Part of a small language model's weights.
Architecture: RMSNorm before each block, untied embeddings.
Training: a variant of Adam for these matrices, 549M tokens, 4189 steps.
Each number is 128 + 32 x the weight over its row's rms, rounded and kept within 0 to 255. Layers, rows and columns count from 0. Numbers have three digits each. The size before them is the row's rms in percent of the matrix's.

# gate: layer 4 MLP gate, 1024x384, rms 0.048, rows 205-271, columns 0-63
# up: layer 4 MLP up, 1024x384, rms 0.0474, rows 205-271, columns 0-63
# down: layer 4 MLP down (transposed), 1024x384, rms 0.0404, rows 205-270, columns 0-63
gate205 100:118104189119120074115116166123138080164140143143164142095155142150123083143067096142138108102133172133134119098139118178138076128121147139110080099132142168104178109193190097146106115162094149
up205 099:118136112108128093088101148112099101088157130163142159138180164132130106183134122128148123142100091102098093105113129165158162182087136179096154120105125154121159129127154111120132139159117097
down205 097:135109109069110147084164140147120109034175213136156116192163119148077127182174120082151124167132072110123128086116115099094126159106105129147131123110116141089073138094091087108171106123140110
gate206 092:111114177134174119147165164139146137095059134112130172135112107196149140123068065136122087140185162169153132071098103168119090095094077116120111120176085124139133114179134095128143111100154139
up206 099:112139103128123150093114125061148149162169103167084111126105157148112124140116171079058125112166158106147129206157121103156150122169164125117111093142125110092118084076158141095092074136150116
down206 093:071045154122159105076132122102155150084140077224132163104158106170163155126057111112072056145149098149168162111123131129152121111143099076108157102181110105100154074119141146148149094127135158
gate207 104:151103201170106096086124152090144121113118134163119086128106104139128085106111137035104180125100173131148145114104160160135190069137107103090144166192153147166153130159145122113114076081169114
up207 104:140130131081185134134100131170140117107128145107135190110080157089106112171168056143108095146150129134101132131102152165086084122124092127184144089111081124131081112084106101121121106125130140
down207 108:134130160153139119159116185115175188133126122102131099104117114132195135136160148134076089147145176158154165103106154146098105082120072113165165147113153063104109146097154127140124119107104087
gate208 098:167085162151160123103062095106088123145094138170067068098132121131067134109046159148090142126147168137144090102180110069093105179095149109167127130174087178122184123141155152123113100126120088
up208 103:103072133172140133048183129102114119113054134101148179122040119145158129129104125085130175136195068187119135126130168152146112099163085070077165052135104098090161151113103165093073142118177111
down208 103:159098120147141149092167121120091110125133169124159164078120175108086115085120126151185158157165120062112073123153112147102074202099147135164127101105130218167146073078144172151140099153180139
gate209 096:122091071127145156122174109118151113108158112156163091142172165137118120082123144077070165150125138110103129154151124151117107095154096105131094071129120176138060086060152200119161169142128136
up209 094:165202126146085124140113136113141115175169142154117098083113099089134093098101103132124111108103114151128126200098147105085185148054147166137153118118130137101124137081123143091088133171124101
down209 096:100090154096221075198102166124116109144129132214165112152120125153082150121089120106127153131141124125119113119107109145147083103165078167117107151102127207190089070123099180177126150120129172
gate210 102:079133129091127115043098123114092109167085144124132142114131131108144165134052102126130103122169142123126158104112122141129140060073114068136116183138094100147134124089100111102099161157124110
up210 105:154176075137156146064105121125185122161144124123142148104102095046162106103100182208156119095102105159124153121122144077172083139161145130138170137077074084149119069097108133136066128121173094
down210 104:120151142160108103171102131090151097114153102121183085101120147117150110137157141154159110126101074128165132126150095116122106140149113130126139106106103116104131145138114135127129100101133167
gate211 098:074130130144125156081098146143098112170101102127093122126096108121149116127141104081119113136125093122160156177139166170171133160110094155109114184132081146162176149073151111133119139168135119
up211 102:083097134155159123094130099156169192129127112130124152058143076167135100117139087072110123117132134141155163129075161114164124113140142100145180120076133102089121137137091116107182155155109093
down211 103:130102188091129134180069167122048106167100073124108102074092145171085046122140132132141141093124176179115093132174114172103145169072134122162156122159142172154125167114180146096086090176145081
gate212 106:066183151163177107140150143105095121126118101120167180110133099144120110072063122088165133089076213113132115080228128081080157116185110075103106071114145147144083097114076089129146075136178140
up212 104:086121137151121077092118176109138166126076140145127190114112131114136109141133133079104127148137170154092112135111130104176200096117110110072162107128116054154143168141104146149170161155131124
down212 105:072145141087097122136088127091098117097158131069156172079143116089162097125116119077143119089074178186136069101175112117135105110125144151110093149092080069160125100098075155157119110129177159
gate213 091:151161131121124112125092221127129188146086122118116173106069168106171061181107146113164136146119116129118103130123176084149183150132107104127131052160127141123135110113134096052099140152127144
up213 098:132183116140118117060122133033157106151113083159096091158139168134089156156114109086121134074158116164096105157092158097084152098121142181142145142134148117162110177105132064131111102173160123
down213 095:129138119173157143048132112109110094089129189096154181169123050167158171137093118109099119120145112150145128164079118165122130123122124167163147068137151100076120151100148111161132156124166118
gate214 096:104156095187125114113157166174142157122129163111160094131112141110055091173127138074145081123095092205123083104087073133149081076099119156089099141140122139065077126104138134162159074089162104
up214 096:147114095119126107124134148115156101104097143121153148088120119133133122101098128144195165138143177113112125137141094094167129181110141086082085139113114149045131181118141172113147159137143132
down214 096:177115146172182088045115087097110089167136170148107124136132106158130168155123130099100143161163187107201150167106190069113118102144108107148138156167148139186130139153156161126154162089098145
gate215 104:115097141174146142052136163100124126097135169116145165087117174106103126088064092150099125138119133127172137130148135078117185132065099120111167143188154141150134172098140128128152118121060098
up215 104:190089123198175106092158108098105107156124153110095043068118129152121143116079180187152145080116080120063092117106168140063143095065124142084076125102169106129185104136103117167108156101158126
down215 105:183079146054099079139091097184129108125155081171121106078138177135143159115129132100098175147082092140110107141084186165128107189161154151086114124087154178088136082116150165201119120153106147
gate216 100:086153099133202106110125101064056110154156090144125126120131131163131174139138130076061187154146101144196169110168119176117127088128115130148140189147087105146097111189107119129084087091136137
up216 099:131105086101131112111136104105141137150154140123118132091175132098096065107157098062091145086108113176129089168129127094112118147128126106162111106100121175079172104115112118091126126174117146
down216 101:142176120151123164161113140153118165146081133062118124081076109116124157160114122131158127154082183085118127101163145130169106157143113131131082131134124131136171101105148133171104165047146107
gate217 098:089138156112108111129160208082163118118151145147132132143169170138137117128113083071077154163136173161128201145108144092088084089137117162131168109139143140114112121128178150116100180086123104
up217 103:074182175161074133078152131129100098159108103150108111156135150105126126140110091204115107151112166178145170103139130085118105166155135086122147152108106174132157162087141090164110106139142054
down217 100:067084114099150153120116144153091101161138096171094096144111143139096111143117195130138107092094090168044183099054113040126157149093072135116086126071113148156211079146145147117129114154120065
gate218 102:192059133124110168099078098128163150197139114127114124121089234118110184144131166111089114169129084142155177159117202204122150129142107117103099091135115111165190107123173085148094161152144177
up218 111:144123130125095128144100117158067167182122085142159130142085157132122161162118158071123146176165118164141198125149112138116106088098147199103099115162121175092116145104137124171156178145167192
down218 099:111125116123131128138148138189071120165131083077180071102072099222129162134088174092080117170110104138117158152175140141132143097104159097175125100111113034130147142120143116154166098167110149
gate219 105:119162092113192128132134101147104112199096127167203109114140177120151164173182097040097160156170105151132139124145161120119129140136054158168108144160164110093133107104091094166163119144111134
up219 108:162130110189124168106128080163098135120059144165174104153178079095119157108118103115166179100152130106046173113137107112116160167135131117125170090144062119187140141078149176134105078163159075
down219 110:159121135155095120093086080132161151052086125149130125120112124168086167134127159160138113136117178115074147111103118185110094143111165125076158095139097188127165156123121186115067141147144075
gate220 100:158168113110112130121111147110130071134150100138093096153108144118107120131133186139126155108159097112146106137148161092117105121093144145182071135156094120115156071102134170123153167164135093
up220 096:098124121080169184118157132118202130150137069146173116155107150120090112091161119119115128117202132087134096156134156141082145125086148093172157123070145099045140152187149122140165129130095135
down220 089:114114161151165116145144106110088167075125159122152168116157077174144166154128112070183127165139093112103101124092136138137106133197127178141139167157153147159128079113145174095113117101153189
gate221 103:118107088129164051171128133156132115105116155137092134193183108135135113149129147108132167075171131115071062134107104083144090152107147088106089210115147174142093119107143098106063129157201164
up221 099:112153156113154076116143147142111155129096091135071206127100135163093150153182092097056108089099124207112094106143077084095147109165164179148126156117178130093119102120095120169167166107103107
down221 100:148087078120124147086156111152143111114150163122153145197158080085102161112100113158131163154137163123109125145147157142117115169114094074093074124131078157105111165082169102169079126156119175
gate222 113:084118095139089108060131113092105142121140194136125130121107132155134147171147088117093107090187133111100069127150177142085122073061019124061169160115138145166185167103091147129139125164117119
up222 108:169170110111119061091111095077136086102135143103078127151136115093158104147117153096107089081132157098125106140109154134110146114075121118077153151125132156157182150121129143140141115164104140
down222 095:179160148170137151193181134194152123123109098082148124137143073174105125085121152116180156210162131162174132143102107118143144131200176156214114104106120119053083109136093162099083114084120158
gate223 098:080079133187099124149131114131093085146126122145127167183101122134131204157146123163120134145165117069121143080107129089123110121130154156079138142180110135137158168130122190132175099137128128
up223 095:100176093090180106121074066111106082120161176138126108128169154096158109163188170146109126121169127144159049177144160100028193097058156145071115142116127121180142116143159168162133172221123102
down223 097:126127135164154138147106154147158186118076131121086138101013108147126147114119138144139162145122091077115165114073081136144114166171051144160104135157124125154132144151126174135141054125159130
gate224 105:141083141141139137055114144067057143145058154137117186081087132130146107096066167175098096121084138144155124179143081147079102171140092089122095115159041114143112183109154161135108088072161086
up224 106:125120126040132145163175104120176186175150123116096138127118194101147160113133116175136171141120162133150158082154145065117111155093139141130077108163132135125134109164127121098121099039128110
down224 108:113115171073104145121110099137115141186108152145096129078143155101115167092155090159153159150142082127165168147183178142106148107155123127094131079101132107123129135097141153099142092116104119
gate225 097:152152145170160150193148148053184115112127160112119218117112129168142151105171139081084157108111175146153119146067131153187146054121098173130137140126109161064129129131102130092160120159107130
up225 096:124174127138119135116194154017043131125143095119118099119129142147145142154124150124109113116155136157139153171132139111121153138161147126136186168120179119175072137099092135084097188155166173
down225 096:204123157119119180089135168211127117198175118135156163133150125071138144115160119179139169118121122067184117146122130122155091112108161108107066078101107173189106120160137113103075126171165120
gate226 091:090100132145126145116111114140177109143136175134137092156141162143148061146108178101129151123152112103111095170110143148106132114148141095145132120173104168100169160148104113118089131119126118
up226 096:169126069165126092119109186147174135103164158119154166142119143175063177156112081130117168051174113131135081206103138139180131105194160078129121139088163132116129127202146099167145124116130119
down226 098:110123079133161106187168132100141212155149129106115153149139104191060129119113080125127161129188170092127072118122125120151090117137167126106129163188166091121130136134152127103137128165114125
gate227 106:082116156176121077096145132109136157156100128160034145148111153143124196118159119169163090129143134141121136117085073102175120072163111117150135094144091117108118146164139147135142022062096091
up227 104:084108086154078104158133086113077152189103141127118167157134144047227108105155089191193121116081137154086165130074099171116101122073149134104188119150124112169158173101146148115145085114103131
down227 105:141154126093109135149075079199098128115147027092144117114208215106061091103095201136127156140132140130081120143140163117113057197136117132106133179119208144189185137134101159132141174145135106
gate228 106:184112135162163135112144118104177124093121133144103060097185141130121129096060177068103120110177233113177171127131154120090154087127153075121098117118139113203141109153149106082145170120089145
up228 105:095133070084143139137149150150142174147113114115044105101147094109173123067089198138146141159171165161144132125109120139163116131099106141117142112202163159147155104143095119147179125084102098
down228 107:072134124089114120141142123147099132136167123101148131183108140160146118154112071159137151094094128122079161165069117169143157141121084125132149187125076101098152136081180139132131077141086073
gate229 096:134110208196142120185101099092135100185121096153089138167096138132186139101179184118155117102178114032139085134153140093141114089161143166089124132186185157173167068098123119125157144148124137
up229 101:191174096141058188132123160181117160124157135132114141076125131145072161124089123136155123073058100109095124087108110122078098141111112134154088133131103155103080114067106159130059093133151076
down229 096:081105115142153173143147091109167068178135112197119124158148065097158114141160156125159147067080131067158142139119142075092156168149150119190158136082110155124141097188144109092152126123190125
gate230 099:043114131203140176135113128070089146115029125126163131105160125123177125127157130138173135121130091115105128155131065179125139131120108119148100111113133082154174061087121166104093142137157111
up230 099:100118094090133162089147107105151078118138154158113124122128121143151099114088191119122096059168154089159120109147063147145134119117139112123081060060125132123142110163139130091101193132114107
down230 103:106133133121163146130131133111100155093074121054105122160150099143125138089105038084137188087122207129123099096090063108113130117143108094029138172169171055114098094137115116117145133089086157
gate231 100:139061048108082198099168119106100170150157121110140152124094098148065115138123086140134126138119092106149142093139142086152142109190176083107136109155130091101142130104121071107106140096086125
up231 098:122072094149223121215080155109086105150145114136101183085117118142113135128139073139110115135048162105110101126105154105120119077088119125078063101157111120103057113131160123171099110119168146
down231 103:087104122120111106083199136114084114135130118112144140077164143056136153095080121117086167119177156168138067136121161126127090143131116144149113118117101144166177102123115115088101105151041127
gate232 086:125147113097146067116188177074090099131131115160108106102181181149107099176091120082126139130094127140090102152094151121106183078155088136161143137088099152158149126155127105147109087106154113
up232 091:130163120173168119123119124137147089127108089175169142116120116156130132129127169164114139097169172108112128112154074122195085135096129129053162116168130140109137143064170152081108117124161159
down232 094:147169126147159078147075186106097122125115102064080130128185107203091099149096123125111151072152145114146103108142089115067089126174089176122153101073117178159130135113139122051144116131158145
gate233 089:073110149117127092127166142121124093114136137104166132121123103111143144097171095055051150130125139122177167174071190085122128073102081150160138116090150138107160149117117156096126127099060106
up233 088:112066163136128149103139133099142108163137101154128096122168177159135186082113107138101131167122157118125147082115183083169142147106104166101132102173095109184144096106129163053122109089132128
down233 090:120124160115134134082128123136172111052123152141155150135096083146159070118118108098132092089099183119148118155155128142124142104153162124121131116159192082115130165166113114165045149114085103
gate234 097:102117200150123097148084097129136141088097144139158066151156130099099104106107162068106150193111165100088118086188116125119062178100089120051118111177064150087123157113097171137106104069108143
up234 098:162114130096155174130083160111113107100160154103157083167104120100120129112137104161121155195139094091112094144141099137105090141106131179123139123066087125130159158170158143112145092083069128
down234 096:132125154121165098137137166158112171187194102057107086108214177125161118084120171168164116080128163187124135082114088142090165127128138127175100127142186122167086086121104110101138083118161125
gate235 110:159146139137105151076125136078137131137095162142176204143205084147149077100109136108189161136104182086166138119134174112117190150105114114106166115095113084163122143148136118119154103125106122
up235 103:145123100093142087126165178174138096150151097131118133068121101103109156087134179127104158070112088129102178095103091141107104085112155157144086147063152179145156135060189143137157148131060129
down235 107:137144116156151111149127106163120130127115112180122113095097089160131208134145134143066063130230161166149144093153108119174175152106112098128105167160162096152098133125103154129174163094194154
gate236 103:123122109102125140154111074104071134154111127096160111136165128103114169095110116105103130163165125187114095147194158124063153135094103118151125109139169138113165116090168174171171093141162152
up236 095:220159160146079182140087186117116129158112132132145059122111138103122128114112143176115107080161143067134126114195151057120114099202127090078102135151149190194081128197103157076107110094092141
down236 100:042170128120121162136123093127180183134174119107060176141183107155142164088175107168127215138123132165116126134141095143114109098103108142174184139133135185148146079139126104168134118134134084
gate237 097:103091165151090137162155150120146100103090139111067141102123106035098105154158164197145143087145200077114138159164161101129150152132154113124073128122126094135127090136102138129124142098192116
up237 097:115125127110139109157142074112140125194139120129130145136078181165149179132117083143112164147170180144101099210142158099142052093101127155152152146178136122134157151117151116135189140093121150
down237 097:139097136210170145106115157044109121158123116159119105152162051121161096144155135137145112138114188060161116063157058113154140136160115149106112117145179072145146149132146133130083118136164116
gate238 101:149119103108151107151147154135121111139068123224139157140154112116108130133117201108061184106101150091115077138079138213131191143085187097119128121101150136151150086086060126088107161118151122
up238 094:136147157084116144133068104153113122157163116075176164164152196110122113136138050151172088084151126069124139188166103121110146110148143132114077152168157137125160125205154139160139151162178141
down238 083:126092155136147116159210147122115104113063089178120075192087125132113102108114190109103094151155092172126063120090139170122141156141114175138165089103060088104118087091134138091075155090094121
gate239 100:102082186096113156114123084192102127145094134122161062143137146103133152118113150080160122152113063119188116096074109090157111113107110101101124122169077144149111171210087133106057103107186085
up239 106:186076108145142160197114118087135161125106132103134113144120091152160134110160163065102111093113125016167085137098141099096156116138051173090130149143199141142087095129142097123123143128111189
down239 103:145154080160185109183162145076159174114102095021118209089080146115143130111112100103153109097112161206081099157196141184101110168167095196142069159091117115117120127043147086118163180103148151
gate240 105:185037141129144125136097145161119145154131110124074173117180163172141168158144170164109145124134105152095160117178045095135132134091128109102123190115105186108135165159152106138130162142062113
up240 106:125091084129124125072122160117132045105113128157161176130139094121148090132121080120143127185153139108160164130131167135100199172087146049116148116127084116130119183146122070204138141119146134
down240 107:199201165107160104139148182184177170155103092169034125079050184107088111129133069181130149126125156111110105128146182165117139146134063153090177094135141156130181098091144105166100192144101103
gate241 101:125156096205173122112147087110141116058152197166134076152166118147077203068098058152191108181129213104089181071121122150144112111166082037180113106183170101115115136141075093107156147102120070
up241 110:080107119138157136168130135105080105178060091104164152145090104141098125148098135088067118120135052180156111171148093173116170151136166122082104123079113136107137108142155118106138105138122193
down241 108:089075123180088107097207153091104130090090170127170126156153106125158133098102071144184142141090204157150155174139137130130090091147118122120153126163184160125105172100122105159152138116117148
gate242 093:120153131162144131099097178097110134087071107156116173099129190127167060147096129128127133156094138123133085087125182069127184113143072121176123137182115119207093139118105155127107085166119138
up242 097:142144137129099160141129179065239131072113162125128120070149089162119118121091183134143086131102219193121158154097091119115075127126097112140155165186086099117146140143106119147138129160142140
down242 100:099116128092123136145108125103144110162132119101135180170191184139179138108129168124161076122135146119131137180143091188098086112139119131124138175092105119172080154158097164144164151135043126
gate243 096:145132084185121164113143140137123149146120164156135139169131153163173107131135113149132085086124121103167130074146195118080109082099106151127131093134106176188183136163093117170140108091111196
up243 089:126075038148075149123093125162101161079101095171136099096136143144114112137102156132137120194104135177095118118085124141105135186173094123116163122181062164157117165092121133163142160094076099
down243 090:124149184144152166161088114143129113143113136095113100161170120092091179087149138154133210138192182170137132148127021144126142096074146080095133169132134108124191117137170155143110067175108102
gate244 098:108115132080094109109070131137149138176173135165077134136130097140142097156135138086083091129100178105136090078117152101094090167098112075124112175161124131087145124124130135153126103118147141
up244 099:099187135133089119105113187150104152142146141161127104192128135101152084120081117148132141128095124113123099085142146135130142159135124130131215138107084086152155152088129161153131204119151147
down244 102:115138131093115104140136106033136123143100114103168149164124129132114122128096120122095111027140152102097120130154135146093143159099127072094084171145132108160174161163106097093212113185143072
gate245 101:087086131068085155052123147130098084194130148137110119068140137140091126107076151176072173142086107114150126105108118158115105119162130135175063131157113096143108105123137143144076088064130108
up245 110:112129136091080186092142172129097152107123089136111049135147143119099131118095200114172119154091144158140120135144132128085130135038194062151112091181157099155137106098092142146111130131131103
down245 103:117096146135089114079095127179127097107150120017137124162161133079157114160084110143188128144102119105115136088112122174146057089114215104147151144115147000154109106131094100082123087158112083
gate246 098:096113107144188158133157157053099189089137142109085122160107109158072119143078154117067177146145132132109171095129114103118155033150099190125119152084128103155116172132102154107179139119158056
up246 105:173085154157141125141165159103149128135133150162170115104133105183132118132148097137138118126093183014159082139122161188158162074112182119151158108125147105191111089127153145086089128102133108
down246 108:168112161164120128128122144173104123114135120074182123144108114130085138110089133141121184047113124182107073132148162137094122119129148102097130106099182015102107083130122122132147142084174124
gate247 105:134115153101134113086121115107153081156084155109143108100178143175141161140146120068155159104133129140098094124161165101091176088159020165139085101166191178121130140095140128125116097137178156
up247 109:111118070134174178188103106106110126174103031128086112099112139113110117142101130118082183140136147160099140090083145189121109098146124126092094126155090084148148098104186137120157141100106114
down247 106:146103137103121178113113138087133110139093079075100137155151128125175109121121120104253123143150094157120160104151146097152130154143109147152127125165084255139130087093131131119137125127127123
gate248 100:084137078088115141119155157090032129135122109113099137133123127182145150188107211147048177186159130155092143117121057131165122087163116090132133080129113149145072137162145150153136158182188133
up248 098:168165112125220070094152132073117128043154194113100165109142168145145113115164165111109134132087140189121137120175101149133123125105094159118084143128143171155190097099154110086141146109114154
down248 101:149134151202155091136109124115139075151116153126173128135046116152106125127078134134106076119210103124141162122105111100106161065082141119126056150144146093090139109163119086174136082129119157
gate249 096:121120105113155161095138170126142104140131094135144169081094157095094087109124113112110173119110162107109062167137107155140083095151136111165111115175170107089128126133180056127117106086149114
up249 096:104142092083097195088128166126076115120137121122133121096106162071111127100129122131177136131115120093162111084116104127115111148223142156189164129166143098137094122101134103158115099114130099
down249 099:105133128128093084148118135128119097138101170097141166116169158119145126184125151148159088104093086113170150121160122129112114135134097163119147126099135152107139150125064135110149103142166073
gate250 105:169095128117126084117183161168102204131187100151158033104138136098063129076179084079090167107086150143134131124102118097140151138108067077146114137148111182162162134120086156067114092117147180
up250 101:119084138111142094147081090102130173140165103140186079119110112040196137165157099140146137158098095170128130137136116120087157143093171120114196080080117127129179078121162139123084152106102146
down250 102:093123137146125122073154075123140164139146128255113143156067060162164135157076141109145070094075162090131082175130080099103131133142155089191122140190147147180149074080123135109162084147161182
gate251 098:110148123134205115080109135084126148092172093100124169081115126103153098157116161153162160117127129104089163088115054149138123143162116131104057070139147137088098056076107097100118122152142107
up251 104:163157169131087161064095092132138063139117125171126143151110167080100140166170143107123106153143100085147116101100154091129198119099142106107108135102161107150168117126130122157134118149180112
down251 104:120163139097170095146134155095118083134117088141143126114106137118033153129111082127089115157154087158145107101134089116108126177108118141096130211101152057148133048102194125144144178135142117
gate252 099:157135155117075106176122170151128117114103072179162076132136154177079154116130115153096095127130146167083074099148113112097176089145200074154136093118096188167107138161113126163148097143101129
up252 100:129117092139095129122077117181130149125130136127136176139074147100139144130183111083160161154086101157148153098147085132126130128139151134147165121145118139166097179182091180195118135087126096
down252 100:143087089113153141110082144148099129153121160109097124132092082092108127169146115155195124166212138083144159140136155147151098130131142148152147198127176085133171139123176149127110100105105144
gate253 106:194114169117075178107130084136125081072101106167135132144121131178111122176118140127153123181124168146164077130115168182091179121160131118141140106101108083115152125173127157171137170073118129
up253 113:145092156172132138137137134151093118133058057156049126125112103106052114145097143139156130157141175117104168058104132173126101129145169102107116093120157102134064115106100119130103178123114123
down253 110:151170136158169109120119124144111171120148130181057157167081103133070166070107118130125120121147082081167160118122148177116160164131120161097141189199111082074122122087151116115150160112122091
gate254 097:125156156136146112146151125138188084136162113130150106152135151126114111141099145128107137178123121084152083145130096100092128147166151100121093150142145107110213111114121110074085142133147094
up254 096:193147086134108117127074087124105084101098163129141209064137102101174169160138117089111137104068090096055150133102140142149100137167080126110094150105105134069163180125089142093102102101149137
down254 096:091128140143118163136121127094152139101130089090143071118111066164084117106167164122104192135120125146175134121114124064105204099094190132186114137109101023115117113137150081133179163106146123
gate255 096:113148122065069146084161109152123186045145160168128097187109081128112109109124139150171149131105095067120119137207160144095107098104121129158168109132139155163139147110131130172122158164096064
up255 090:074148100131151134159072156127097115171140107105123088170134152163153154166139129110151121167091161165105151121162066145150147122097061151110129136106140121118141087097099125174156097128120130
down255 094:085095136118105121107136093100089136140132160155111167099161108093142100122112127124139143121114126180115102129085205084130167102143209091113109172112143093126134141127147119160163118121120128
gate256 099:140131177106152127131101122150145132097118110122073157155130201139087148127131175111109129132122138085172130145111138103068146101147136171163142127141168101164101092134151149153160134143118138
up256 094:174146129108150109157145133110141148090079140152151057116138150142129060158132109112116158090160133077134138152105159130094138099091091091061154040191148134118082116113149082118135201129129134
down256 100:129107162129143143146174146151140137181196154166083109179110166080169151172105131161128141153174063156122130108127083095156131148182179136212127183174144082114135110107113144115136127119136158
gate257 096:119207136140151101073136121144110157157144158154071116136147142156117070119096112208083088158146128128167121124126117106187097068082145156112120109152144077132142070123113121142106094131110163
up257 101:231182122160105162143148166149120158154165079143157085061126123145083090154100140185104130112130129126143144102123098060162087177123148097117134127138176112160108120135131128105115144129177115
down257 099:139120098160172215144191071108111116142115203109141077157123082133168134148089110110098138124134157110128134128174160164076105113114046140104143102183133112133139163090159103198078095131132135
gate258 105:143161135139143159137043090176089116112170162140110140143153119146138170135120105139124198122150114126109124122135052139139116119061114130083094163122107150075124104088131157098125136126105122
up258 103:099042144101083079167086113075147119141109082100160088093149153129109064112096144090101197091082127121108179146100137150060175125084093050124161138110055118116152157188207135157152130122180098
down258 101:119181137189206194119122160103188115151110148122150179097111065186095124168128067131132135177151156088094112082184152081138136167188151145092120152195158084155165125095117099157112119118090151
gate259 105:130151248131108102135136141132141078103162162153093127103160118138106154195132145124105140094122081147120150110183085124082142173086113108085091114125117153123149118142157125110131140141136142
up259 108:126104137131065200176211158086161171107094140166143132128082181157135101133153099073119111124181160117117118181134161142105201118175172173115191201189178126150139119182134171113106167125126098
down259 108:130132070097133123110162157095129117141133119156197099136142110094091157137066133130123139113136080155134131100130123160131209100104093166220069134159127067102091168123138106121122130179095174
gate260 102:185064106140184158154128142109105129118101137100157130081151129184158117135087134088141166200155101136151115160179139154110114100140109125106133088152146159142183104139144096086097088100143132
up260 099:111124112113128139086158095150078079056168118156100141141124112174100144190146118165120158191069085165136183082076121083098160141104128199142118151169119096109105115121154122153106147100114091
down260 101:140144181169060125135112128157177151132091111179144108122157119137193122111138142088146151080133153112086128146121132096176075099138177101142192175112166111119130130140081139100153112140154085
gate261 105:165182155116072133086108175135174135139178172135100159129165111147127077145114146148132141078097171155076125174134231123093144117100194128126091143111113110170123114104108148159106151140174133
up261 105:112090074148183096078136096115097119110149097118120069068120097112148118118130151135134114111168159110110104125124117119124103154123117078099117165153099160072192116128170129102091138192195135
down261 102:051133099136092128165158140099123080117089100074126088133087160138071145102128126198115106111106113168075191144160070152122088098134145178151110084118139142102096144108151096099146156090179166
gate262 096:160045132128179091135149146114149119098130163145082187155141175167131073124157148144078142102153165106123085139120132177170108094115087113127118101185136163148112101146098124073101109145101194
up262 102:162143156139127105104128170107181117114152148138152074099118122089159142142079055071139130113095153123135151191107172156100118105114152133161105095152080124089104111172158169106040175150145130
down262 103:124093098146103084140153245147137111105148121114183193171057201153191180068149125084127114095126158144112116132136101229119065075104137088122162119113138138141096089116147171148142103129116162
gate263 101:137128112174176164112088076123193148175165173152120153118128118096153116100133096110073101058173161121097097125144145118108144065075124115084192157123144098131184104104132102131138151103106183
up263 102:109160127178159146102141120186116136082169132110098092137230199094160112130165128124174199145143114102049092057125185119128109132121119081160109107090148126110113139154169139074068141114150142
down263 104:118128092149149160145110131138107141085099168141176178136087152101150187067104154131068142101157168092126155096161086150150162143073118128122142142132158143157103141106118126182061169092130115
gate264 092:080141121098108106086118093119146167134155093150119130095152187054127128109116151136112210146125129170061122150180151118125126116133069062131103109126130217099154153133179154069076142149102127
up264 090:169074061149138110123103118119091111141143195136147140111065156150186113138119156100135080094123145074142147115152136126124110090087166163096087103134091102105143132161150083169085084142137145
down264 084:080173151135022143166101118162133138137134099227155100124140181072111119153153148130141156157140093152097145117083132151080109126125079120134121165150124178103136167112139170046142114179113111
gate265 113:078154144148141076136096174146131076136142141163179180160146094109090133145079130128162094139092168118109082176136134150142113057139061110108104150136111121179122123117154161143080169101081178
up265 118:190182130133100132102162123126078120153128171177126148200193086144155107104124173156156148091120169149100085200126157095132106071082122073134155152115160151169161114092167150148121136101106141
down265 109:158167108164101162076089150071109125103085165176119085100133106122195131105159078076185140123110177128068127152133173122156133130119115085120103130165126099127131129100114153172174132138100147
gate266 100:118129104167142144158127127150135127207133091110089201111086122125152114125165058124126158120155147105122134111115138179151138130167084162123080102134120124105189151082169157121134074139140067
up266 094:108120144130098121168096069133088112145170073121161147144155136120174083136140137202142161134118158102106089087137075074078113126120155100100168201097136106092088180128174130152162084096120149
down266 097:132168180108033139126137162094206118119110164184137170151192108138123122099128110050088179112160103170148141139176189131132117139065120078089176138093118116119125098145082119176096152158154136
gate267 100:097118123124135156138132120101144153144162095152097151120132146112190079131125170139144096139134164030107151129118142179115087116144116144096131137148141111110140115141134104090118124085138168
up267 107:120127152115170068079133148131179080106105149114183110126130138139096143145102102137143149171126127205169157128162136122129122183128131094162155122047130142113079163171125123110113141128126128
down267 103:102101123097153103111115086120165122128188142154082147160074187155113126158148195142109126131119114133179185148085183091111127182157101122132155117096091178086124155177162106110126128040170150
gate268 100:140114122112140084165102116134156139154140133123177150151076130144064016173135133120097118102132136086106107095167159113156195090089100116127143110099168088119168198150152119166111119087070083
up268 097:121131142187137132124158158121117108117146107116140148118099122119128117064113139062098131100060149143148176179119164149144128073203138115147094137127097125107109127165111139128120150160106108
down268 098:113162056109139079166111148108159109157148140113193097171154128179159143194154130123096139124139183193111071171152161165083162134192108157134133125071214076142110119110145127146141100069111097
gate269 096:202125175126101150136132134127132143088093124116040177164132100196092130145067134143103105145145091122154088161090195144145164121147114165186163129200140108143154120094126149149147143184045085
up269 098:150130185071172082138102121163138122187092122158073091153144135142127106150164121109124162163122094167167136141122102116120072159180090127112092145098123159076113101164165075097084134131116133
down269 101:135137131104104162085087152130115106140121113075121155098120176148084130071085203113125069131159077118109090152058169125155092139092073131147122131081129111157093110071128123102146126099120067
gate270 100:105107102107150067082141134162135120083153145086133153092130132147143125105106155130104140174056145171180154174128123171105090130170088111194105114117172117130175131125127130137120173077102143
up270 094:166172128115105117128073180050190132145132103132143117153095168150109171153125047148157125130140092067137128104211186116132142093144132094154110183191162161201121174097109131117109155190150143
down270 097:078097133144126106116124106132062123119114078063119117147153105162169093084145164117120126159142089189142105150063119075080144154142093190106158088042112130073139123158096155162178164138117118
gate271 102:109109145148149122114134144083099130153072115159080177079146103115086184150123095078114162125139123167137151142140155089135151126188116116123084122159128117099137134201126125085123089077118115
up271 104:097155135086148060124092096113153121053153144148106136194158127123182144125179115107137106130118146106162123163175172088164134110090160108137160194118167096114146138125125092150169152192144137